config = dict(
    norm_place='pre',
    positions='rope',
    bias='none',
    extras=['shifted keys', 'a norm on each head', 'value embeddings', 'hashed n-gram embeddings', 'skips across layers', 'LayerScale'],
    init_std_down=0.00233,
)
Each number is 128 + 24 x the weight over its row's rms, rounded and kept within 0 to 255. Layers, rows and columns count from 0. Numbers have three digits each. The size before them is the row's rms in percent of the matrix's.

# layer 19 MLP up, 832x320, rms 0.0337, rows 195-228, columns 0-63
108:192121098117102121126144142182102108121107122115145173120154168142113133094171119148156139123124155068104123146130093143109128099129073125111114129125092124142126127125059129109145119083145123
094:175111124159118144094138156133140149093128125105099083110156145110133143175105176113106159096102142113136110096173171100095132078159114150092079150142107118107168132145129156152111142126169152
101:129169138157091150137107143182180107128105152177137140142149139139129097155150147113112112140130082146176118098119145122107147121121104135169129129123102145153146128150113135150147145175079154
103:155114149118118091151160139104118158147167112115136137107111079145138123130154136136102148116129141115141108172132162156131142093098114129097111129147146123140149134122135144183129136154168134
092:099116179170163126106110132097127100142124125108118097169167142146119140091115108123076154123133124122104122100168181129113147146104157100124095165194137088125114134144116136134126125136168104
098:106150192129144122085098113127121124169143139124097156120122149180135153138137138133091109085128142167174136103105129126127152103125144175117134077125144126089127118114130127121124169116154128
104:152085151124108157121139147117164142100122143125116081139171142125181156172119110123108090120150145160141132139133112094131076132130144142159145125125128135136139147057138134119132108146095154
106:149108129125074124154135072132108112142150126119122165164121086112122113115165134121126089098105122091121104152129146153152125115143102097164123132124120119089118131126127148085117138126088137
110:091087122135093118146127164104075150088151095133148133132099081105118106152089143127147101128124110149163114116118141102142145064114102133191125103133134141087115148101159164113118122095141120
104:141102100119119104065090132108093114092105127097116146105141143098148124104150118150162136126101123103145131115146130169109147104055126172152134117150113105096149131121091082119160133061133133
108:105124113125138120131122138087141121154130133100151108114124135116131118164158117115093134146128088110130134132146127082141121188152117180138111167124133110160139095099117135155131076147121122
095:124152167105071131130164146136130095114101118151127121130125072082155103115168107150151117116108138159115123148056127133136141117140164115147157134090126142161134155131129092136135109107160102
101:113148150154118139141155119081120140105144111190098122183154094152195115114140157083167099127113154132111149152115123131144144148131124121155173112135132140150148130119119096094105081103113113
094:092152123141070136146098117156129134122116122139163129147121163131168108142140147170115119118114166164146118120105141090118132136147081168133124167165133157143145117097106113142118132091107164
089:143122134168099148138100151140104152152151119103121103116106107180176153131120144120098122130100151130100142122181104147138118131125155108165148117121118141030193114154122150144112103145114118
113:115142136132124069175156094129120118088117142145186110091112151146082148143162102138103132129122119135122121150109115118112084109138101146100128089132078171150146174124145153117099182145159162
093:121168141151119106074144139103149103089112121156119162132151123145138126141162127155098146158131122143153113114173135118097163165094143150125133139119128132085145162158168126123127160130129130
095:162120151116136119126139122124155096117065088111096070147079135131132164079067131145101109128171119107131116181138122132165095139156127134137134140138102065140160163135113167097118100115145138
098:119141127095137117103160108115126084126134121103153110065144139143098125116099143129147091115131129065097153163116086107126118126123126115108070156138158122169114143122120155109135116104130080
093:140121121128123089148145114079091123130158105137140126175121135133127126127139087146123127131137174143123162175113128214132108109123134121157157115135118119129161143135130163129086122088140105
101:149097089148121114102151104162132147131100129130150094107171122125142134120132068130110149167105114100125158141103105109109089160143140148141091123141130140101125096123164105130167105129137171
083:159132182109149128132123114129136118095070134128153172082095114096144118106127120161139124158126098132133146148119085128122078092138103111122122139107141085138137122144129122137167155116112163
102:075113052121159128125104077070168158122166120132128170108101126109143150150097115161137123113121124140158139160111127109126108110113131075134100102159147140148119123092122119141115144128133136
097:121127149115068147092170148163116120151151126136153120151150088174121132107112196111132111095136168144116150132127122120092152122113095113125123094102144123131126132127136123100108125166115151
098:109118113099136116156072111166163108121070139098089147101103145135162114118118111159131164150130101141141111135158080105162137133104116136121138092148090126136091124113151116123125106129113137
093:090122137088111124061158069121121126132148127185128107171120096168086161061095149116174144159147164178117147156153091098120109097151114101197124109096151091110156144106103133113133152147160124
103:111121105130103164107129133159092110123088121106123144089134116120137082111134102130164148132130069092099111124116133139069116128112159121104130047126138127126116113091125112130158103130118164
090:158107061085191114110103155127145119110156126108088101114155081108169147128128090148122123118164132117051103099114155123128120133129134146170164144143133100144161143128113137156153112158115128
091:080119133100115108131133107097125161122154099161114133169125074139187140134100136085099103146122134129144140058154134153171171143134131094161122130179134130082125149134144116160121136146146159
097:064194108182082147127120119094140160127159115122105158164128125107125139164134101137127159122152120081174108102112135141122126109146127141140103152107140134089170110126138145163130145089115126
100:145132126121116121105131125115154098104178148103144119128170108114099113141159116120085146112122103108115139131137132130110128118118125105105101147103138084132120075162165139100144113124144143
105:099088113137139128073127151156131096132114140138127112122128140144108143108146129136167106118131122148116147110099083138124126145148094137084120121162156121139154104133196157124119106069121116
096:146134126123162179099098168151143145141089143155142140137133162181139121139112166133147115132116146162064116138145132120130110110111093153109137107159108157121133138129101137147138129121079142
100:134145144160145133108232127090131157176105120150149102116137125138168163154130147151136150142142141120102170159138174116138126124137116148113114109094146174132130146136117151118121118117154113
# layer 19 MLP down (transposed), 832x320, rms 0.0328, rows 195-227, columns 0-63
107:137161114140110112100105117117122151124114163153125134170133123161134128123132103132122092094155111109106139121153122097152151096139125116082140118113116156124129149104101149158141137105127093
095:131162094109127096157127119112113148125118120092141085151144090139154161125122118116183093146128135121086136140128179199170137124148169144150142123162134164132146153103152142142092107144124117
099:131107117157131109173106165161123143164130102088139126173096123164165096101130128129097115144112150100146156134140154138134104133085133174146097120136106128141118140130146153164099100171092146
102:168156138135137125149083111133119141127128106139129123134134132160110102146126177133136137146137059153110113129131145119106172130114113101164153154118145132129115122103163101127112071124125160
099:134141129107093147155124118163111130161143091122131148090107132155128091109151118111118137132121166144156159103131125098139123078174145148137136098091137161165132076089137164088122165114134166
100:115109143157190144071123102095135113138100107129118128170086124116144146131127115072138107134178114115158146129117147090119141156150116127113134145121170149116105125110114130117103165102141157
110:117171118146144102109131138146139109094104116114120123087125147113062139109113136159157131164116114140102099171133154154150155134144145166087094096138135136103152153125096131087101110106158127
104:142110125151142143154157147131159145100115105098128125164137129106152130146155140105200153102100111114124062127177117144134145107130099123139130129156128139170137109111095139147129121156107081
114:150115140121170135085111127137171092127105156096137100109139155120158143139134112138119126148136122137099144169190139120125103158132133119087113120098149107141120110146121072163154120182118154
103:108145123155130128104147098141178082123123155124153124112057139164115157115110121167121085156163122160089108138125113135153149156103080153106070135161084116112094133161096112097144169122124109
113:135163125150149104145102136111139121153158084110092115147128089086113128152178111138166150151092119097104132113128148154159133134147128088098140096134151112125091148165124098155129100102130112
098:132103146124138138133111115129170122108117120129088129152137162108108118190109159114136110130091102126143144187158119114155111068141115146146143109132099125126121126092108158121084142127137107
099:173141144102137141133109107118140119138102120115122080110148178131123174135146160149139133098125125119149140155164133114125138106148146136139178115119134126171160164127098080097150093134149143
098:113140114106136119091128083130127110076157157150131087135120094163114162094168118144142141074142120124107096094149129140135132124134157137141111124110154122144130079169140078118137130134135084
093:169135119114122148100154124118135104167102136121134137168143114116124147139139124083153147135145061118120122135154147115113131138122102116110096118156143129106115117134117142112201129147160084
107:137182143121159136105123062069135109146129128114106087117148089146131130080147130115140142108147144114124143147138105174105143123146116173077073155148126122156119144142157150116124151107170155
094:108106132118161138125109120153154112115132107137108118126122166111073135161105118161154122112153152138110139131110149119132111177138144128128169081142145130104094123105098115132090146132108098
093:113088134139127109158139156101110138128180133115127141101180110113086077147133149183091147093118125112122124104143145140110151080115117132132168144111169087125121131174100118127134144123100112
096:086152149149116103142097147149084133096164106158094136113155105135124145133116139125129163143142110136137172130139110110088167135109102084150127089140105111135154137120122085139120163156142116
099:127146135118121140102111099149156108148157122119115135134143113118140150111119138162153117169127129077124125076137130097112140180108134137133092122107107085108117095083110076143117124123097152
101:106133132140167184108126135126112109125109169139117175151135132141122116140129106135181112149094134158104153128124094137154168134135118088080126143149118141113137140070113113141146103158136191
089:066162161155088197155109126119149117153142133144105130133160138149158123145113104111152108153128157157146151140127132133108146154117104112101151118134118161131127112103097133123158107175123122
101:120119121104128133091082073114096146142143132143092150095140136081114112119101107150135132122113134134170109140146168161144128162143162149127125111102183128137119104153125141119141091140142104
095:108119103109158150139120133076148141135127114131121166137116115104150141133115145156109117135153091075158105151099117127124082153115145121124124181153133112152171131106125160177132184143125155
100:126135138118126120093107122132115134162108151121116133143146157138113136122153151131122125137153134132113162158089152193120115123113124129127140143149153126134135180161075121136104148089151132
093:142160082151124139097117142141144140133125099102119106147159157096166171108186149134139151163127110139146141080129106142141085146110107161112111162141165106146122168170141131123153093096110126
101:144131160107160110113131137139166151130124123136090155131098121151166116143130097115148158109127147121136135137125128183148161139161112161119109123177136141109165126116141129149132143163138183
090:124122121108081169104124131138142132142130125139110120155134132128125090105116155125118141121084094106121160113108139089104101136110228130105088157094160136105115091110153183126091128149149182
092:153149108118138126139078128154140152120096111100108131154157151118142129126105110136136096161136113135129139149093159140123092133138100162119148122121119169159128125119101152123142121122092117
099:104099112150135122124136141152143114132109100115171131141080166165166123131163143106113105152114142100145163149128174128096139101127122135085159151140136145164141144111098153120125166184117159
100:121104167145148067141150135086139145140108146104103166148087123122089122090147119124135154143091152144192178146105123147168126090156126131127073106104114100143127145123185149139134129092159101
109:125122103099101125120156093123143152080111140127107129154093161095119158114124120136133133127109139118108141135091087137146136161151155105126155145166116156103149097113177125091140093110134153
095:126134086140143121153154104145152121112147131108103104147133095087131171169138114133166170097143169127151146144133152174166164113095137112156146054114100118132135167158142114137102129083154109
# layer 19 MLP gate, 832x320, rms 0.0401, rows 196-228, columns 0-63
098:109159110106138121098129182131143081143136139102137129132116155126150132120110122138143124134149113130141119158144104118138108159143163111091105166098157133125106117146130108143118116122099068
100:123108136096150123115144111101086140145133128082121116128093113138149152115092122123109143095144186139086118131104132139167090147165153121086118149146162088110136112102136142117094112073155102
097:150124120125101145115114090132127128166135150100107074128124093108175136140111120143155120113164105170110093132087132153121126143113128123154132144135150077142162100124121120153134109082122128
098:130125146136104111136143077108151132157176166130153141074105137121104167151112130157107128115177125129129123108097167126144081151120108149120102133125138119170121095136116130079126143125120093
099:162127113109165091148134082151149138120101125124133128147132151098165133119141114132115103099155157160163106113152095163173136138161124130142109190106190140163119129157154094132112166120144141
101:140112099138127125142154084143145095149165130102137113116124112100160122116099128128120119117185097118122090156097137170118099105166127113105134121122097099111099122123102161135140143062175135
100:158166154113165128111134136146109106141112146119101106128099130177189156097099170112116104098144104138084122119153133149143133212132140130116135181115123116120166125135117110099128080093131112
114:154148151126129142072089142133117139130069158072112087129145098134136102131129114120117121117148127176107135119163141142123107125164143129095119143079137115129138112160148114174141110152102127
100:099129163142165128159126163138180153186137149128120100130110094127113132137133144127151131101177169153126138136102099118116122125181121117145079135120137142120135109137102139098112122150089110
103:131171145146128107138128150126152103170137141068130122134118101141148137126159111101100142126154121103126133120160115132120088132151109109131107121112143142157119119105121136152119106108154124
103:130100135068127143152139136141146181159106157120165130152080108108138127145069145126111107110122124143131122189107152125109121155127123100138134118133140131162138093131113108121128162089164129
100:102125163126145141125135122164113132108152169122152136108077115114160159102118159141135124076168137129108120103131092165113110094160118147127137148116154121160090112138187145124123142111097115
097:135142162131087144128166132094098119143122142156162129123074103102130088173110136135119095125165124150105151130133138151129145114113086130119124072117151122106152123161127159113125119096081117
092:148126130137142132108143097143138133157139143079157124128076121124134140122103110119120104092161156134121069127093144127129107161166145119105119137124131101147131124153153091153092137110135065
105:144138127108152147121146186128141136134147121085071135151106063113165129104093147106126115120168148131113137106147136151159147149142176101165134118089157075112141074136151114123101101105094124
098:129125132123107106138164120120124116170146180096106118080130122147146139143156143120132097136154113137097101120125152168116092131114144120113089093134121121116146107136154161142105107098080162
098:071130148090101118135133095097112086142123157138112095119052154136116132129099164124113149088143118170144104110123136129135106162092145119123113139160144132152147113124128146107104108145202147
098:134182154094166139159130132103101128130145126088096110158092124121154101112123119118151085114126107137079114142116111130114118157128151089160096167127152135150158119109134128102105123111120080
094:146126141095135109120145113161164138188133105107110139140143102107137123120142103120141121141157121108136127134108148109181121128133144084135145120143140116161114118142122151141121124145112115
101:122136148142141124150128077166117130166136143128132158115078104125137097097125127109114093084144128126148110129131097120159094180123133113163113149101105151115173098149158164098088120110112094
101:117154171137131149121150124163151163164081137152113107136127128142172118104096124095083157096120158121114125153108112096116108129158183121123099155087118152158129115154138121100103118116119144
093:140125126125100108151129109150103163117132167104104127138109126154106145119150094152131151136149139138137128077114092164184145122109171131114114150128127149107115148166164111114121105107163136
096:193131130110152147151135139174129124132143152137107159095161086158114112105115162048116116107124141167086136113127060147143118131120128100133127148098178122120130098128152153079082097126133104
101:114139117097125151093135130145084095159165140112121075091111120151146130105095186108150127109144115133125147100120131175153084140144144111135107130106149130143100090117112149082129100094115148
097:124131203075091151131146105110128107133119144113115075128121117146123134121064133082122123074142154172122171103107117124080128140139151141138081139091154115102128116100119138108137141112151075
096:102143167081169119158097117106134157174114138160122127139122135144135149095114146121077088142143167197142124156126098134199105161150142145149124198146141102145119123133164154130118155133138088
092:126144124073069088152130086088130111135132129089078163113081113121135134119105106125088126105171155112128110122118182166198144129126164120132131125125123098147142143140098148160080139099164108
094:164167138096140114112141109101114128152141145106118144114157157128113140163103112114126067116133116145107120144127149137116097170135133136085132146165119092119125086093123189145140099116116154
101:116108102102138104097117092172125113169117156101120132115087129194121113124084144124096118106139147135114139105156126138154122147160121143125099110111130115149136097090127154121112142145113114
100:155164169113130116089154149131122108181103127103140103137123129139183133123088119102100140125119135106117146130157119125140115163135187128095114159124141105137130122102116139149091134131111151
106:105120130137122103125162132116135117134094143170085144115111112101147147122113108105124112137163130142145131122103144157106115143148133151084108165146136135117129101099166135107115088087130106
095:139118142101114129131152090107149141128108100112145074142080097107131109128091127089118126119155169138155123160118165153134124125166127141195142121170167092114164091147125156152080111106133118
095:122156109080118108105185127112127115109140133126084166107088120133126121125114105108094112122127148143134180163128116150173095149124140140079094132123162123099111105133148103112149137112130109